config.toml
n_layer = 11
d_model = 128
n_head = 2
n_kv_head = 2
head_dim = 64
d_mlp = 768
vocab_size = 540
activation = "swiglu"
norm = "rmsnorm"
norm_place = "out"
norm_eps = 1e-05
positions = "rope"
rope_base = 10000.0
rope_fraction = 0.25
qk_norm = true
attn_scale = 0.125
bias = "none"
tie_embeddings = true
parallel_block = false
extras = ["capped logits"]
init = "normal"
init_std_qkv = 0.0325
init_std_o = 0.00692
init_std_up = 0.0325
init_std_down = 0.00283
optimizer = "muon_variant"
lr = 0.0105
beta1 = 0.9
weight_decay = 0.013
lr_head = 0.00939
warmup_steps = 0
schedule = "wsd"
decay_fraction = 1.0
decay_shape = "pow"
final_lr_fraction = 0.0
batch_tokens = 8192
seq_len = 512
doc_mask = true
train_tokens = 104100000
steps = 12708
dataset = "wikipedia_en"
Each number is 128 + 32 x the weight over its row's rms, rounded and kept within 0 to 255. Layers, rows and columns count from 0. Numbers have three digits each. The size before them is the row's rms in percent of the matrix's.

# v: layer 7 attention value, 128x128, rms 0.148, rows 43-78, columns 0-63
# o: layer 7 attention output (transposed), 128x128, rms 0.126, rows 43-78, columns 0-63
# q: layer 7 attention query, 128x128, rms 0.135, rows 64-127, columns 0-63
# k: layer 7 attention key, 128x128, rms 0.151, rows 64-127, columns 0-63
v43 103:070157147081142083188144137124120148138137147094095132180082096139137100104192199155152134103120101093118142095136155086082135196161137146136151109152055131092138129129125114154114160116070130
o43 100:119065080119133155124104178142181064120130153159177152121145068122087098179162117143168152165152101107193106165128122208133130157144142075117198146159129127143125169177111072086090138112110124
v44 105:122180109055109150094099113195184189163093119138161140135101114160166135151163118079094076117140067146096165113126051115091142119163084109131088078083136149148103083163175105168124191127108180
o44 104:097175147113182097115144158132073132107057118167082178094141100093077055110094083165088104100147146097155115137186171141113149111160195129115136136100159113124152118125147061106144086102087130
v45 089:119188079189161094153128151202128112080168120111138122086139119087141107087164156176073110187181102122086086137123073175144107115158101134095158116192138121183150178108159099120124126138131092
o45 093:121124172161147186083129099108158174148107075102169128132107125136164144096186102176145169090091094091108144109134164079083155199107061124162120116124092137146126080178113075104146137143133139
v46 086:143130049131180137146150145102139113175126088142073108149145126166117129146172102177121154125179054135099064113105126098158128112151162115135078173185163101110117195122110097153154094080135059
o46 094:141151125161133082097164121160162134118105138121130130088121137094051095101163104102078131207120132132140151175163221129122143171128082135115175120132131133106122098142143208112141145154132096
v47 095:096148168142171108162116059152110138176105089146153115144171191165117143098112106144111141079062159181110167180111119113097122148100118075161123136141087135077123153183141131090148153155126130
o47 099:130118145137079119156033170120119130118129136104094125155126093088159105213130186142084135144156118119096148107165108141161118155095114131114116105078173075192099136127077137132102112121159086
v48 096:179214108190101128105177116116108180143140146114101106178121119135139130092130115100114121163128145100126119159175108167108120188127145124160136126134145139122193165172142154128111129132157151
o48 096:095107139126122138179161094172126116107158108164165138115131147191133144144110124115107085122072098122105079122151111125101082073147114143117137108153109128137176093086157096157179171137114065
v49 099:144072125180183134098174110140122095155148160162149120189167133168070151138163152129143176138128129113144188115121167102129196141177148202124075126153109140073162121181091140118144138106076169
o49 099:111130125154126134155127138148193098110128145095119116113053133144100117081065136086108109129099184081116082104152059085157089105100069052118156118124127117094108103123113146052100133167130082
v50 093:134080110152113151124112122135139142090173095084136155072066132093035128121127162223151092132129125139174142138115107085108114131117091134157142138103102159144110142106152064107100077154187180
o50 100:130142048105149107124135112126157148147141141058132124117102144174143124187153142130165104100114128109107113106090145135145119180130091171037088105128128129117101131104155153150094158132112154
v51 097:199109128112146100095127166093120110083113136139149100092127096106126120096173078131113106121170168141097152133190157195087133133211148152139169108098103096163137150147070098101114117113122066
o51 097:140123108156127123070121147153171192135137147102176125146088092051148086152073130087143091091125133121148091096085136151125175082083088173149156116168121172026171157107112135126093155148103086
v52 090:102153146158160119119116111105157089094080121158124168123098125111164097123160158147071101084115109119158143113163123119142201141160101049121077106115136138102144153091087098071127086110176080
o52 094:148134131117095102157088175153152145120172127141092098168138126174142140111127121115145119125127159083128158115106150123112153148143140193057140157111159096104110105162100135052111152210105190
v53 098:127046177192133117139129118153101137157136127080166132092118149190072159162183175047188117154086115109127145138171130107133150154107180131150136135075117113110150141101145148171144165087142133
o53 099:055133175086101094118102135098158136127114168088107146070105108157132183134136140182149107143118110118151110152120130099113085105128184081142091175193118095106116113097133133154137137118115123
v54 089:070120105074090161088144159101120140141184151163084140099107147171141133113144167115048133132053167144132116169155088094151135165119147119105161113147092143161123126151133150187110141115076151
o54 089:134148046111198198168126120083178154138159091136164140118137131150155122123118124105188116108178130097151113117146146096094148106122165125149046094057102070123121095144161124121122113107110157
v55 088:147132088134151080145124165174125115141133040152147109141080136144124158163164122152124139136116109118155155127084168076166101166120120148082142154116009082092164055161136078123107073093126147
o55 105:167124092158060130069104087119128103125174151173107113109168093125150054159100128100105138140169109105113143167186081135114138154112103076098109032142161133150072166126143154093149113130119137
v56 103:167152082032149140147052164149115135108069127145098161099169121154152119098152133067157113153103083110119139134209144189122156124143135086066118210171082127113130131109126094082112120089132137
o56 107:126135125114102146085147109115123197152139126111172182123135118104173099102105126089168112126137130134117162121146109166090134147117094102127146117106166150114131203131171142092102115132157153
v57 097:128149136098110184153177119134159145124121084162136112111153134089110117077151100123157112134171123130118094120177140098160113147140077064155132192148058118138136129141136113127191104123142090
o57 096:102116193149176122070139166161187086116088127160129173099163143126121173180102145074127126083167141119087069148087150122136133125114135171107130094080125120134163116117101103119129129145138125
v58 097:097098135134221150123168123113099177059124095131136089187123111105090129163131143133143168123118157095111105152098124112129150150090113152109116105161169102142084146096088146207107146107121167
o58 103:174080100161155167152139135124186144177136100153123106090128131153094154079139131142110141122124137163200140173121148095150091103079114172207080169120158098163147158087112130072120101103108109
v59 097:197182114097147083109114113137149110084128178150079033092145136123107073104118150129125145106136162121152166170145126109101106152124192120160095129104128157098091137155142122104149161137135113
o59 101:121114167140083187167105124142124174096174169104129116210141137121143151141154108099111109139138113144089084136069165132148174076186135114127116152150116157148118121149117148096082166072128136
v60 092:136102141114141146117121096140164171095125088144106094113149159110173106180149122133159120106174149104129164164122158167127079124079144080141099158169152163121111084144138108160119157174090041
o60 098:122141136162145131070123107136115087125130123128195165130103109137105134143152122107174100133073147155184150128135113146193130116123129190150121158073069107132115134134097161084171174150150151
v61 094:075144111181145115078177137214127152054111110152104123035164158113145164098096145141117140104196094127156123118124121170133097076188135122139162116129101166119145180099132120115169167119113118
o61 095:138090113108199131137069093153152193147127123068135177167116135138126172118132125120077101150127096123079077162128142133131155156090177143154119140154128107186102119126109114141101184098125156
v62 095:113172119072131087150090104132124132100109127143130138161183158132141124144128129135141122108090124147096097095131150090156193182086155189150174047116165133083097119166179138124065097140115150
o62 101:153094127135124172113132138101117122122171110098139125068107090115074166136086125162135085155096154060098172202106089107108113129124159094174116148169081184145158152174095142094093077143154158
v63 095:111128086133078125111118149169141179188129100148146127167135092145101103076154110131100109114163239114120157124077077133124151113122109062142133128120105143158167171112089150083091105085118095
o63 097:163102143157140147097092129089139118124115050137090154134099114163142148175141196152161115159091144134145080042182125152087158127127131159092142113134185128116070084179132121122140146150112083
q64 091:093135069087132134155085160129103071169068130083142095134085173138196127133164163070116169183127129168088127096125112137145127088138118154104093148111209193134140134119129146090106160183170123
k64 076:194062164122099135093123087196146116100117097103115159142111081142147098130142095140124110152107163150111111126065112097132122178134130085143121066137127155143068175104099131147121128130158159
q65 080:120179157103126136114137121160115153156168147141126057113104105136120071143100149137129066182137146076131163082150157155119082174146079124087122138120107053165128099120139117173091171164054182
k65 079:106113150110068145109155105127184133122103158160146123164138106042079071196157124087134114065094132167117161148117122134119113087105127184164094167108138160160132149174160160097146094136159092
q66 083:105124149117101120093174158143173093141132107108106203138151131104120136138105143136186138066110163124129141217141167120096121114156203078131140092145159105079140190130140138084188143090135125
k66 083:094089147124126148112179127175095159125153145153138093169107152137111096117082158157142117095102139183154058156160110114102076070156201162114092117118105166102119126166192103097052047188151117
q67 099:087120164098150116134151156117135190145097108150154098117096122123159127155169095105063081144143129107137156038131139173142090111096150091098183160076127158133140118117145139167074113158128142
k67 094:106116161093160203143092098148104083135196176176169121080143168133155113166150133091116120136108167091192130146130166196122127118111116133095196185138066133176136123096136114132154097178127135
q68 096:138071099148151129149120083141170122123066091090128167112138089118143129139155117192140186113125064146126120120166137098147148092104145117120099131089113123077164108160125176146088145100145080
k68 125:080105146158111117130138133139150147124088116077091122139093110068076090063108129164148111067114109198121085162107113107093102090161169152162106098156154169106109118174098128154160140146159056
q69 085:133127126129139101118137113162177130116122089133145164129159096142123131130189160114154164077072119170142117171126190142138156083123130159128108078109093089178107101122097151055135127067092132
k69 107:106132113191155092114185140159091131118146091079137148168112150142094141081099160137199138073141102129142093184167138065102095134129113168106111148141122123109120116145098076083146070141124127
q70 099:124147181140109096124164102128125130166172145095112070169105108117133176142129102118164144155081175121169080066125112146094125093185098114099158098159192162115080206145134147077096149173121066
k70 089:084112092117101155168139149164157147102149125149092161136122115163091086055102115103052144174169130127143095147129163106088122176126165174110134113124156048101110161142115086093187109070117190
q71 102:162169111123145152119107088066155137150160107091125108130116089137160153149122089074142141088158056157092114138126038130099118121078142122076139103145165177063112158131154095088121084169108105
k71 090:071124118122129125106160132144087104110120101087111162069109101068133129078170165179158154140158206185134111152140139152077093139114187115133110073138138120106102119125146077133106102098159094
q72 075:114138076115082095123132153155082102090093110113203132092112162134095096101083150134171103134068142108089085103133121139090067115162149127144101125113123043084128125109200142129133176132087102
k72 074:139153119125144085173089146094063094100063115093091136076150121168135098104178133142103092126123082141041114107142137126104161151087091139103134135116095197167153145128102091121109092168131146
q73 090:103110098143118160113101064168177150122188087090115145177154116168106098133146074146123159141153097126121156156150094092166109130137123155118090088169124133149104124158143161129107169092116069
k73 080:146139150165107116103155129031114086122078168107099108121144100072085134153094137144076126150151116131090161179026137128117111127113149124148137144114177096132155097125143146121115211148058165
q74 081:139132232084133127116125181118083143109106109152186120125052148117131115182158143126085048155145160091123189083148182154140079138155116064111140150112125124132138148105116115082143128170171130
k74 078:100158165138115112130190072130170153124107137094116129174103155098102101200125135142118094103181127152144164127084103090160095083170139142166128144175171186127124158127084113108160127163128106
q75 077:108150099160070142140111130122154090153156133164100066112109132149132135086103107072141135167160129126105099147083065180110150174082104180110120104163103169171119132136144121129112117138120122
k75 094:203124079122133120118089120089147092117190131145131162131179094114168119157127119093119163168121119104110159114104120169132219199126132147103095145099107062147143132080164134121089186098104185
q76 079:125124154112141101152168114136156145128099130095136099162088112134122142186159140173090118138150137114139191092165182106179107086131169103157105193068135151083147146098175161156098160125147135
k76 141:094156129155091111108150158115151167142089085082107123148083139119103134091110123167167111064084120156099072097143133109077099076176152138111116111137156183086107117168090080179185135159180080
q77 086:155123115132151127144194099126101092164126171115111110154078143136085127112165141052155101111118173141065112085140125197098115064187069159112092101079157129119112150089106136092146081186126163
k77 092:118157105135150135090157090180086152090135143115093122114173107120122124092067157146135074134093164159149148147127108181127077143146131143115104144113114183088147118142090097132115109085161097
q78 095:110119089121144122146134102141119156137137065158055112145119125075095085163156120137108100092080083113145106154147130179124127116106109132137117139176162038093105176136166206153120080130134192
k78 088:115149123067191133142221104131180159103106120188087108137156153083097133139111103117219163128146128088111089141158121142122146199085160122076143127135140133186139161128145168139172099144144124
q79 086:101133166153113125103071133144140131136094134143081106146138146101113108178095075117136054127159143110111122140160188169199094137168137146157163168164135090095187130156113106172168168135094112
k79 086:090109124117166112180100086149097127081163144137118177140137141067152090151105106135136106142122141131156180100093190189166168175123114195136105168140105160162116182176170168117096122125144146
q80 107:153160110127135123097127134062108152117167168144158124078081164144135148095169189185123160103138128094136138091160138115134099129123114131098134109152081147134129114115069122078104090092152168
k80 087:144202132094115117107124186125148139159146135113146170052153149182077182139134184073108124121103117151057135161117126063148086120167104126093145139149158160093120114129136095123155159133141114
q81 086:094192089160117047164113117110137107154144116130122085115142106134138157143085134122188164172124135139198084097119168162112182111094113160123133153096150181091163107121123152104158174126105144
k81 093:139188145108104087164083118107139146129074152139084166115118095120148116078161135191120110168094125154111103079153092110135113120155105167138095080137066113121158093151055158127157114128161162
q82 087:136046149176190130120150136158095097159118144100109157143164166142142142143079169132122160128161119097121165141130102075146132144071130083166132133132106142077151165070134192163145086143117056
k82 103:155188092170136083125158209056129097117142124121085109126131147175113107089132103086148112129068112129024107074137159169113137123124070108142102129093137106126116107106129100142098113209126173
q83 100:178134141130166154119142153139085137101129056152183165158066148155164116119119117091113142129103142132146124071142148187131158170182157082099159120162105081152128142139115126080057090157155157
k83 098:113172154131136105109109085130091124135140137121097111129146147138136161183131164097123107182144114047075106118142105091154166129189091095160113176114117106117102141165194144066168084120110118
q84 090:158159122136170111157148148130099115093178145067121123094117124153104169183178049128128142136133105114046089146154092162077138131146141144142126179149162116087154230117198071142168132158145114
k84 104:118113115157111123139198155151081155103110139142168112149087100150163118188129136072066115110180144102133116159150127112074132154198104173132140111152078161121106175137135133112143118108104168
q85 108:112085138128102074217172162150141116168083172072106108127111151128068132149091107106142143123162109098120129134133063084130126185161061086185178179095157149055132113099154099140164152145132085
k85 099:169091159089144130165119151101184148094127060156103102134135108166094153123101136160102142118133123070171096145144136165169164127100162175129146117163118150116101157183119104127185178138094142
q86 101:106162122131137140142083174145165055129132083096133164126160111129135093121086105102142149119187090132104149109170132118150122148169146085101160160137134143056144166088111130126127131126070121
k86 086:162149095100093167135188104139159109194118146123175162094108112098144132079120161117194155119111109119151132083114150091113052092111092122163121079121108110208115151132200136092144184098141104
q87 082:063108120118090098140072114096096197144171093131140105124038084095116109103113169112096149135113133185169137129119088131085064115171113149131098142207139129119100111115108063189160115123138144
k87 092:158058140129126114129096144143126125174123126151110094188101157093105108139110092101103123164122133168101176098132105177133129172105180170140141126117132133076191108092139138149041129132161123
q88 091:164111170104083112105171129129102120154151110076090043128069154145166110145141192144178148101097108124119110126144137181173111092117089118129159167076079180144096118110134156147122124182129138
k88 095:152141090153148119077107173130141130155100112167081105159091063091109165150119133150088123124139141129175088162170173131114094096161104133098107142115105129147207122127111134111083123108150148
q89 088:153219136176138133119135144086136133133136137121127113196147107139111164104145043128054160167164133097171121115081130118164104140085087128165090167099172146170127118119158106180144122143185162
k89 092:050132188110119159105072144151110027131138064109127129086135118100144134153144147116135140156140138100119151125167142131162168085089164115050106135100109138147103202151149127228180147084115135
q90 101:148085107137102141071147163179059146181170128156183096147145107123105134220119175122116159142156136100109086143138106123154165108174108106117137152157129081165106080167107145133138103112103137
k90 096:145094134113193101142099090120125133106165137110113219155159152134212147161176132160114101113071138157154129164136138135101066129161127125087159134146140074123116129050161133081144123084173133
q91 092:125101137093127142070113134120113113130156118129121175150091055139104107157150118092172119129081069066152110136147162092132113133091160152108144147192149167187131162136172143125178220125135135
k91 096:085118100127176119153142082115141118174102097160148105116156147144191095157136102121131146137121109131118132103141147173190095156072132100099136127120109095101129122146138120111144167193143167
q92 111:143111164133122170045053106151085129111127102114127096156078117146172168117108206112097114129122158081150122150166140136132156144110136099109156115127106164156125030105090144155114135116110101
k92 092:126151144061097114130128162112118154098101147199088150123165112123165175121069115180179107129102143129141155127166080128094129111149149101160095130091145141138154105129044163162122123115093121
q93 088:167118079168132173097094095165106102150102109168122187098136092130094153087145153124157112101103139189133110128173165087072098123141101177121114099151090095078104136112143150151077094138114166
k93 096:148146123105074088148177155132148128154081100131135155139110120141108148116100153111123153096123136112147089115143135102083096138066175142149152094135137123130114161152123153094147145105149163
q94 090:176118177095082133136153110165123099170139114112119149152156096230114110145193072123117144092108136046139089150123123072090118109131145136078157130100192113145131174190166110117087196133098109
k94 088:134185101083168145102122137133143104137102066159118114131048121124149097143077068111147146099135097087091097107135078185103160137093165057160125119123133096134141059078075147098086135147077140
q95 098:108156139138172128140064075097138198067115142160114119130104110151138087138089139139195107065142163128150092139112124065144144090168112151147149139082139174076099064136081160157102094072085085
k95 092:102156126156109106097147216059163178118100131095161082127118128164110093074159088157121089078135098124118166130127178181111123150129075149066077090111008214126148093161152125157133144104163134
q96 090:105147142120124138196106092141144107126115094131104125115162079191156178087127087116166209115136072111070108158134090154107152108123147103073131153096150123078126124151117168151127056090078094
k96 085:093170143176146153093148152150106117167086131103138129071120154124149104090170145160082142168114174106123082142117119132111107141143114131112136147162185137137123107171205111158088132056132124
q97 098:153161084131079062156147143154126126169142116118138074158116110157170115118104181103135105081162135084100143176105041172155155117078160116148141077096132141079142207133110113133161076189101152
k97 092:187126155123115142111125141111189089166135090158059171104147145131141186136105107115132184170147084130141123088100130115118075093133189114088128133071106181191102112144164147154140115121144093
q98 093:119142099095100131063140089113113117086151131056084138115143112187103108104125120135124131160203133133194135119158137130189069144096143102142161146103103167132115208098107101066105112128129073
k98 105:140180167090160167106118114124100089115154157110208175150165107113091084127082145132142139120153145174111155129147110124049111125190114134120062140068115181161129133091173053065163083163144069
q99 091:105116184116077137111115105171097124100146137153117132173150170123120157107138098146148111035138106218073101114148086122118095124132144125172142119101142166106199143170067073157124082103117116
k99 093:132144129147127112162050101095100115106098126160104192173130088167090168096175109135108142143161112164078130140113104150166168148122092156130109107141167096146080101088072197099094151041144107
q100 083:122149166134143150115099189087137136162167087102154140131140132145138103103161100100096168113187139146117132054151163107104056147103077095102116035155138197147114049137065147145081178139127139
k100 093:149066145146077176161096184126137120085109136132152138128163159099128109225081183140089142156136146153145131137116126133119137095181132088124167114159159139147167126129107132133142132048135116
q101 086:129164149152109091162135177103112180169095104130128107133160090101148132159093099096116122080121157063117133160171113137134180164076149113087143148176122046077140217111149150122139089067166166
k101 098:161207151150087102123116136085109128164138154171069143097090146115120118106131118116181170079142085112114098134124126109114083078100157163091131157077131138164111185088101120170185041160129108
q102 095:118166094116172196148114132209160147095153098090123114124121094170166090114139097065173185154145149112095144116167163084175111132138129124136121082116153118128112162115075083119113179177135085
k102 100:101104119134149132123171112076091046074117109131103158106157147124121147103060107101060108205139134100106121086093128138145167120140151178152177097127163182124114138133099126101175096142088071
q103 095:164112116168134138115105151155102140165145125152058072129137062180128127098111160137110144046114155136150128098065140147133157051159132126120125102116088165102086099139146196112135102127145088
k103 089:138088086226099142145140142135139140158122144187092103077055126108057179163164131102097148132116155093115091104109156139131168125109176094071102164143105110188065165135086128174112092158176134
q104 091:068127060148129110199136110143165156145121104102137155121105134119147148123080125128147172141133121113089135083183040162127154174165126079202153206157198111104131100146186114128127080145096117
k104 092:083065110086145201084177134114135124104124129154111117127134185100181152077122138098099108063121147073160101136129122132118136081120121105123136092121092124154179085072173084116089123126121133
q105 099:156103163158141168138130118177096135119110107157112101144148141174114140133135133143128111124153180157150138114136183137127067134128149143130130082113110147192120141178171118036089162195125133
k105 095:150168198150110167124124148170073071126107123086118095117147132159126097088120147139188090133082162135090136048133107127162173162133075129175115099123092122149160161199144103112117116121143155
q106 093:135121148117118121106150097069141139138122107053113173144125190108086136125091162171180078102147062145124123175093111099147114187132160173118142066134068172135125170145192124083154102111134099
k106 099:132136099101142105088123128095114118131098150102148133142149130056103108128121161119160147146076085107167117153108127165087092141121108148146126055106188171165130163108142107171146104150135186
q107 100:103132143095140124120146118129132135100124076115147114070119057093135173168145081152135134110120133127127115089119094168209120146192045112181140135118171129028163078111086121131160114103116128
k107 086:094084135164164158124170123154128143091140169153118130138142139138089103139193204111171075113129122096153100134104129112135051135128100158148130095100144137145170075169171135123085119121081120
q108 103:167144098119132205113136170106073154136141128140142190104085082107140119098159167068125171135198100089146115164109134125083131138161109066088112191120083099173110177131068127104129097112109125
k108 096:112136128123136195140167113130158168161158099186156112129136146171123116097178156129130130094132098083077101156144141117162134124138165106161169162121164064149091126106202198116128107077079061
q109 091:121147176144129132120162146128073127127116109103051057115142183089097130126128171145116103130137124110161151116093131078073122100192124109162165130187116153134051117139155124139156179159119115
k109 088:181105105091135132188145144184137094122116132140114121118112137106167165085115123145104116143129097114156140180186071207127152121108108145114088165142160038138174105128166147130134112150150167
q110 083:135135098107151111132088133137125118167125145112079109082146058151134079087138152180129150116197078152110197124126152182078123163213148103109138112108129084075115177157104150181097060136093086
k110 089:171210183189173140162159154151180154102129109147144080163139131126106151175098050111127097126113196114152125116080069133157093097165179187132112138104132207166151128116158130091055150118126123
q111 082:126101159082125121147105114105098097121139102141176165121118166039161183147133115123134149127089114123141180130118150103129169051082118206165148041102189153157133094134130185094136116135148115
k111 099:149052140119175081138099174103108124065147081186132072106207131122133121134130111127142083107112140137125139155131151136102089153154149142108121109106124184158116167094134093203149178094096204
q112 087:110139150083194125105108136095108134111145094129174141139121117121111076171146068119109162081136138139122128122143172138131102110174173118124117084160152092083136133074046124149114129115199180
k112 102:128099122113106144166130141100107171108123141178164083147151147144122136166104117127110158139138126194136183116102166201139073219121086170102141149132130104140159156128178115128094122084151142
q113 091:207105143120122088125106165139091125106171081086176088123143181131130155107117088075083151156218152075164161173153164146119105152099093109133130155139174166115161187128124123145176152161102126
k113 103:087139182123113103150113153137179142130119065098168151098099101164151138121110100125081158095130124154068061079107136149167093107104171147158130121148110095143122078120153104046174103142105066
q114 091:113141085055046113104083044160134059135107154179137157116107131128103129122117105107139128124122126089152110072128163168153108140151169174185164091163193120110138158172131139175188123171134079
k114 101:151095158207098127127117186107139151117176102145154120145180104114105168150125023120127165142117115142124142120155104173180171133108146092054109143114164057088101112106106109106095121089154137
q115 091:130082133121137145156092100144159113138116109157047157120108090105203066133160134144163153121124132121067148116099060118150107143114154081111138095132169108084097106092178191156098082122142095
k115 096:154152128186095118141054089162123156155059133130118084107072139085143123080152098131178174076096124195159108131137096150134121092119172132114179126122091188144144176122145118109084176129116146
q116 103:117149148120137138178169170123130137111155106157111122158116159099129088220147120117107123145138093131167204164088116150134141174125110128146116142148124120117073087149118147127127121090126131
k116 090:129143104123113126117140123057045142066134217131153105120101106151127189138114122119097111133130102124121138157095147183156178107092076179055142153151074169127128109125102104098127181140066152
q117 098:130130137087130101128161133113087145121108154126056116197091186091070179124109066096156096090127136123100150106148135127111146148190156165145130132101152107145137181088221138097142085156104139
k117 101:121140122123161068136141140150155204170157145160089149091125138113179162152063133126147119154129099073132113131121126167126091113102156136123103141139167163096151111143183140147116150101168109
q118 093:112149125067084175118156155124091109122153112124137140151147168163205109182145104108143116229101161134133193092092190084118093125157171179106103128137151127173110137127122167099105196116121097
k118 092:099163139101186100129090169078107133045153149066132143119140086160155141073046118139099069073078141118111114105136131148156161141116146075113061128101120150117187115093092150046108134117169141
q119 099:163131126103084146138210141122129144092112159194158127133129181074139112123192106158184053082098140093090128135147142142087121121077139150115118097146160120123228163089143083156095150140153134
k119 093:114009097149120094129126035085065102168123098146177145111165129116220140094133147135143178137154090088137181114158124119170134182159117128119168104159124145130145127111101141115132174094130144
q120 104:185090139151119106165107099153124097155115145142082084171108088092093102115099107123158125113182131166141168113054111188114150136099161147175172143090089136077084124166172170158079168173111098
k120 090:080140161094116088139129117138141143062142161132127130126158132127120126105166154134109175147139132182159153149127081160064081124121107157134134140132113188137146129103107069081137155098200119
q121 092:204084203092184166128113160164095107145120130130107113143102123160127141112112104125157102156117172083144163151116164123119150153163117056131121168023085100154148142119131183074138122210106146
k121 100:126118145102130156120218131079097070120133055167204089082115083108169146164156089138132112139121122133120184116108109098101147144133169113147157144164096128113144140133137115102149137175127133
q122 084:107107124088125108080140151098123075116116102134083114097186087120162126188070139152132137137194108089203117114124080108102048133134173140118092106145170150146136189131159185191151121095110114
k122 106:146142120108137134130137106090114108156134179106167132178082133154108136101123085134169099195048164140117135081167133142145140156105088115050122098131128125169171085141190123116125082146080119
q123 093:163135176166155102108091155078091112066125124190128171108106119112148174122099165153132192135106147181128138144121100146084142078125119098184102132114142014133109149107095145098122104130136122
k123 097:088088102123181122123161106118160161150088115161180209170129116136134115167104119149109120133145124198125088130152104130084093135109133130122124111105163130168103091154166146152111123154118158
q124 100:100142082209178067150155081072153122155123126169129169161074083116149117110115055104181124087152122152098126119069078173160131133120107128143118100146124135046087124131129139107110142148137142
k124 095:125111156096139167129080105108101169116197159112189145094114140112161088152147110187144146098122162149140165164158151094110127131099041076178137130203089095121130090128160104095121124138184056
q125 098:105132164165127149148164146117167128115131143081028130061096122185100147061149148173150096107161082157174130144097102108098091123158167124107142122096106136177098085161104189119099164108166101
k125 100:159143102122153140088115113083116131197090103144162113130087131157176170100134133101114124185158116130148141092119102147150148159103148142097162148153153112154090139124126191121130148146156113
q126 095:103121129056076133093116170136162102156132137163077152138139148115110063117090082110133071146110093170159153166120167123112153143117178157102129127141123153097132120128138094141150133162162095
k126 091:131142075136056154090123118119054105178105120094112113107116155095102157094133120206143069134123101122161170178133109122180161167049106139102088138122143162123162140080100094132130135119167094
q127 104:110117142148161090119091151166102098119142161158129111145055148135143176121124092175136132072195186104145133152101195139078088118142148142145132088122103148156157185132138185137127178161112102
k127 098:124095130160132118134092138128107124174166052097142211168095163096084164138150107037090137200108075113078121102117086093099145133124089166101127123069196161148133107093099156151105165110135130
v64 107:104119098126134098126133069180163070157107126090064104105158116143165079170174170100187144185157161119134149111120159166137132099121155186126174110098164100093114044155105140116125152095113119
o64 110:126111124152158157183138135115151158129155150129123059142179164123081163146101083054148133138130090133085067127081074174118083177165171118125103120137158104150108160089078144145149065119124144
v65 092:079117172149128146095166069163123163112145102119184161185111128153126134145113102147106199081113158174194220141161089065097135127108103080160124141096118126111165096145045095100067162198143155
o65 099:149190098080185100100136191089135156112155137139078121107104132124149119076087142153091135121141164146155143158156124144123149065159104116166156127100165138130165077085120097139134083132168184
v66 106:157097129132113096130173159101141158157090085147129111120162114115086150161137146054082083173113113187134108196126130140110127119099124166139157074131127124122111129108150089123134129052191129
o66 100:075125105110112128085181135198081151123114096141184092126102090085179151131054128132142110147124107107187138105151113123134152112152180129088174137152124107107126126131147165130071129136074122
v67 114:075139120145107110093091122132157166138195121110174117100143128058146167101123154128138139105066170076137149110044143088101120084097172173176117119130172106118180101127155124151162158151141110
o67 108:146117082109172179132077146115122094078158115140154159174152071109112144155127131056132139122183184138161131134144153166132139146217074158129173154063113058142137198075091091111160140116088111
v68 109:075134107092175140159091133099098150170164175172104154125093080188171088112156119125184179145114119128109156173087114141118115145111135183142111141101084140095068181132143133151098173084105120
o68 104:166089177109058115100146139138139166166148154135179125115137108186153154104149147082128140151146131152089113095090152108162131178047151104103127125100134155190153146131125093151109112160173109
v69 106:120133071113123078112129092123102119137128119101138157141155132077165089158116135120137164104129094082102158094104137132189153086146148146123141155111114125077130078105167106090162136134190151
o69 101:094123080157124175128045118140193151108104143148148080119150125138090142143114151099120157118091125174149153111103120149134163161164090175189101104088143079078154110149085195066159076087070131
v70 100:169132096092166123161162114124114129124200141129062085134116161136154139158110115158116140140107149119125131168172155129154147138136101108081083103163128120167161119145077126112148184185099125
o70 099:117102151129142113153138147137150184128105101088109099096072089150184109112176111109150158120156172131127222099124084109138158142121159141138132165105134193169105132153201147122111083161086122
v71 097:172125199061187126155128091052110138102133111162112086126122168144112101085155100089119107134126135097056157118128110173168084107111061121137131169078170107099218100103165131148147134143137144
o71 102:074138122088095058114127163100156121090190147119108138145083136108130114135186149150168097167148131081134177130173090095097063088163165132077114062113129154119126118145078148129104124142131137
v72 097:109091170168192137074139103101099200119128132019115165096106141143154130101101187109136135137115159147113155152083125097139104107097155126115187130124151128172120121112107105107131091122130148
o72 113:111178144098087125127126130097154130119098146134138073145102183162142141092144122094139110128161136105169122095149093144089107148172105069172183111095110092075139118079133106077137199171169117
v73 103:111180130151224125160134137118111178115123051178102148160144100163125137127106129135154093119096096138158150160121146151124105123113142176108149129127120127245179119123136110125143147128103123
o73 104:154137146132111151203133139115136164140123197099145102098129175107166093124186075098091130131162165084136168082094120140151195109131183106097179124101077101064119129102159155168094121147115118
v74 113:142094101147163151154099112101145208122145157151164107083124180156112135096167152097170062128143087079224152133093176136089132149180101118092129144090143121146181103128094146095110105101100131
o74 106:120174166086062063128148183116078142109114172123062118147100124138118104159128060121107104158154146098118116141098122086154128063079176098092148188109102141121118170150140165153168144126109164
v75 104:116114055083083124099096148113077141120116128127179181073112121076145131100129136098154135100047170090109177113127144205116141104132097137112123121082096098102120077189122141137139075134146153
o75 100:147171147120074148147114143144094165164155100184146109125131058173123128118130100118119186130187094085126063121100168116140174104087088115107096171119192093086213136104121161125157101098097087
v76 106:156125094175164118093091145187111108137113171088165131109098086144144107042141148142124097134175130091154147134080137112127150102156109162091062166143139146153193156121158141138148163100129146
o76 106:128086113046105121083131160098120091130131058132116165156148189109140148189088131155133097156156128157116099099129118093113127137105139133061099154139101195148122179111140118128072150092139066
v77 107:120138118107094093111129105180153138134107095090186146106156077164106102129086062162112098108101064161173181131158099088133150144110120120101100123097119157134150156093159112062143060118168112
o77 095:142119125122171144123162126122190150110144111211089075098121180097114092144132139158073129070131097152107100113105186145175146091169067159128102114170084153139154102097154208219119165087132157
v78 112:085156171051122135104158076107191127091167100251115151149142112150112136162122112150125174136069191132089176114140122125097134119139112157118160119130104142089152109101124116114157161167107177
o78 108:136146078105171127121074139125112104169152206165166105123115081121181100131154150086085124108121154102133117134158134127142064126118099110132101101138154054160105074108080161140117063134085146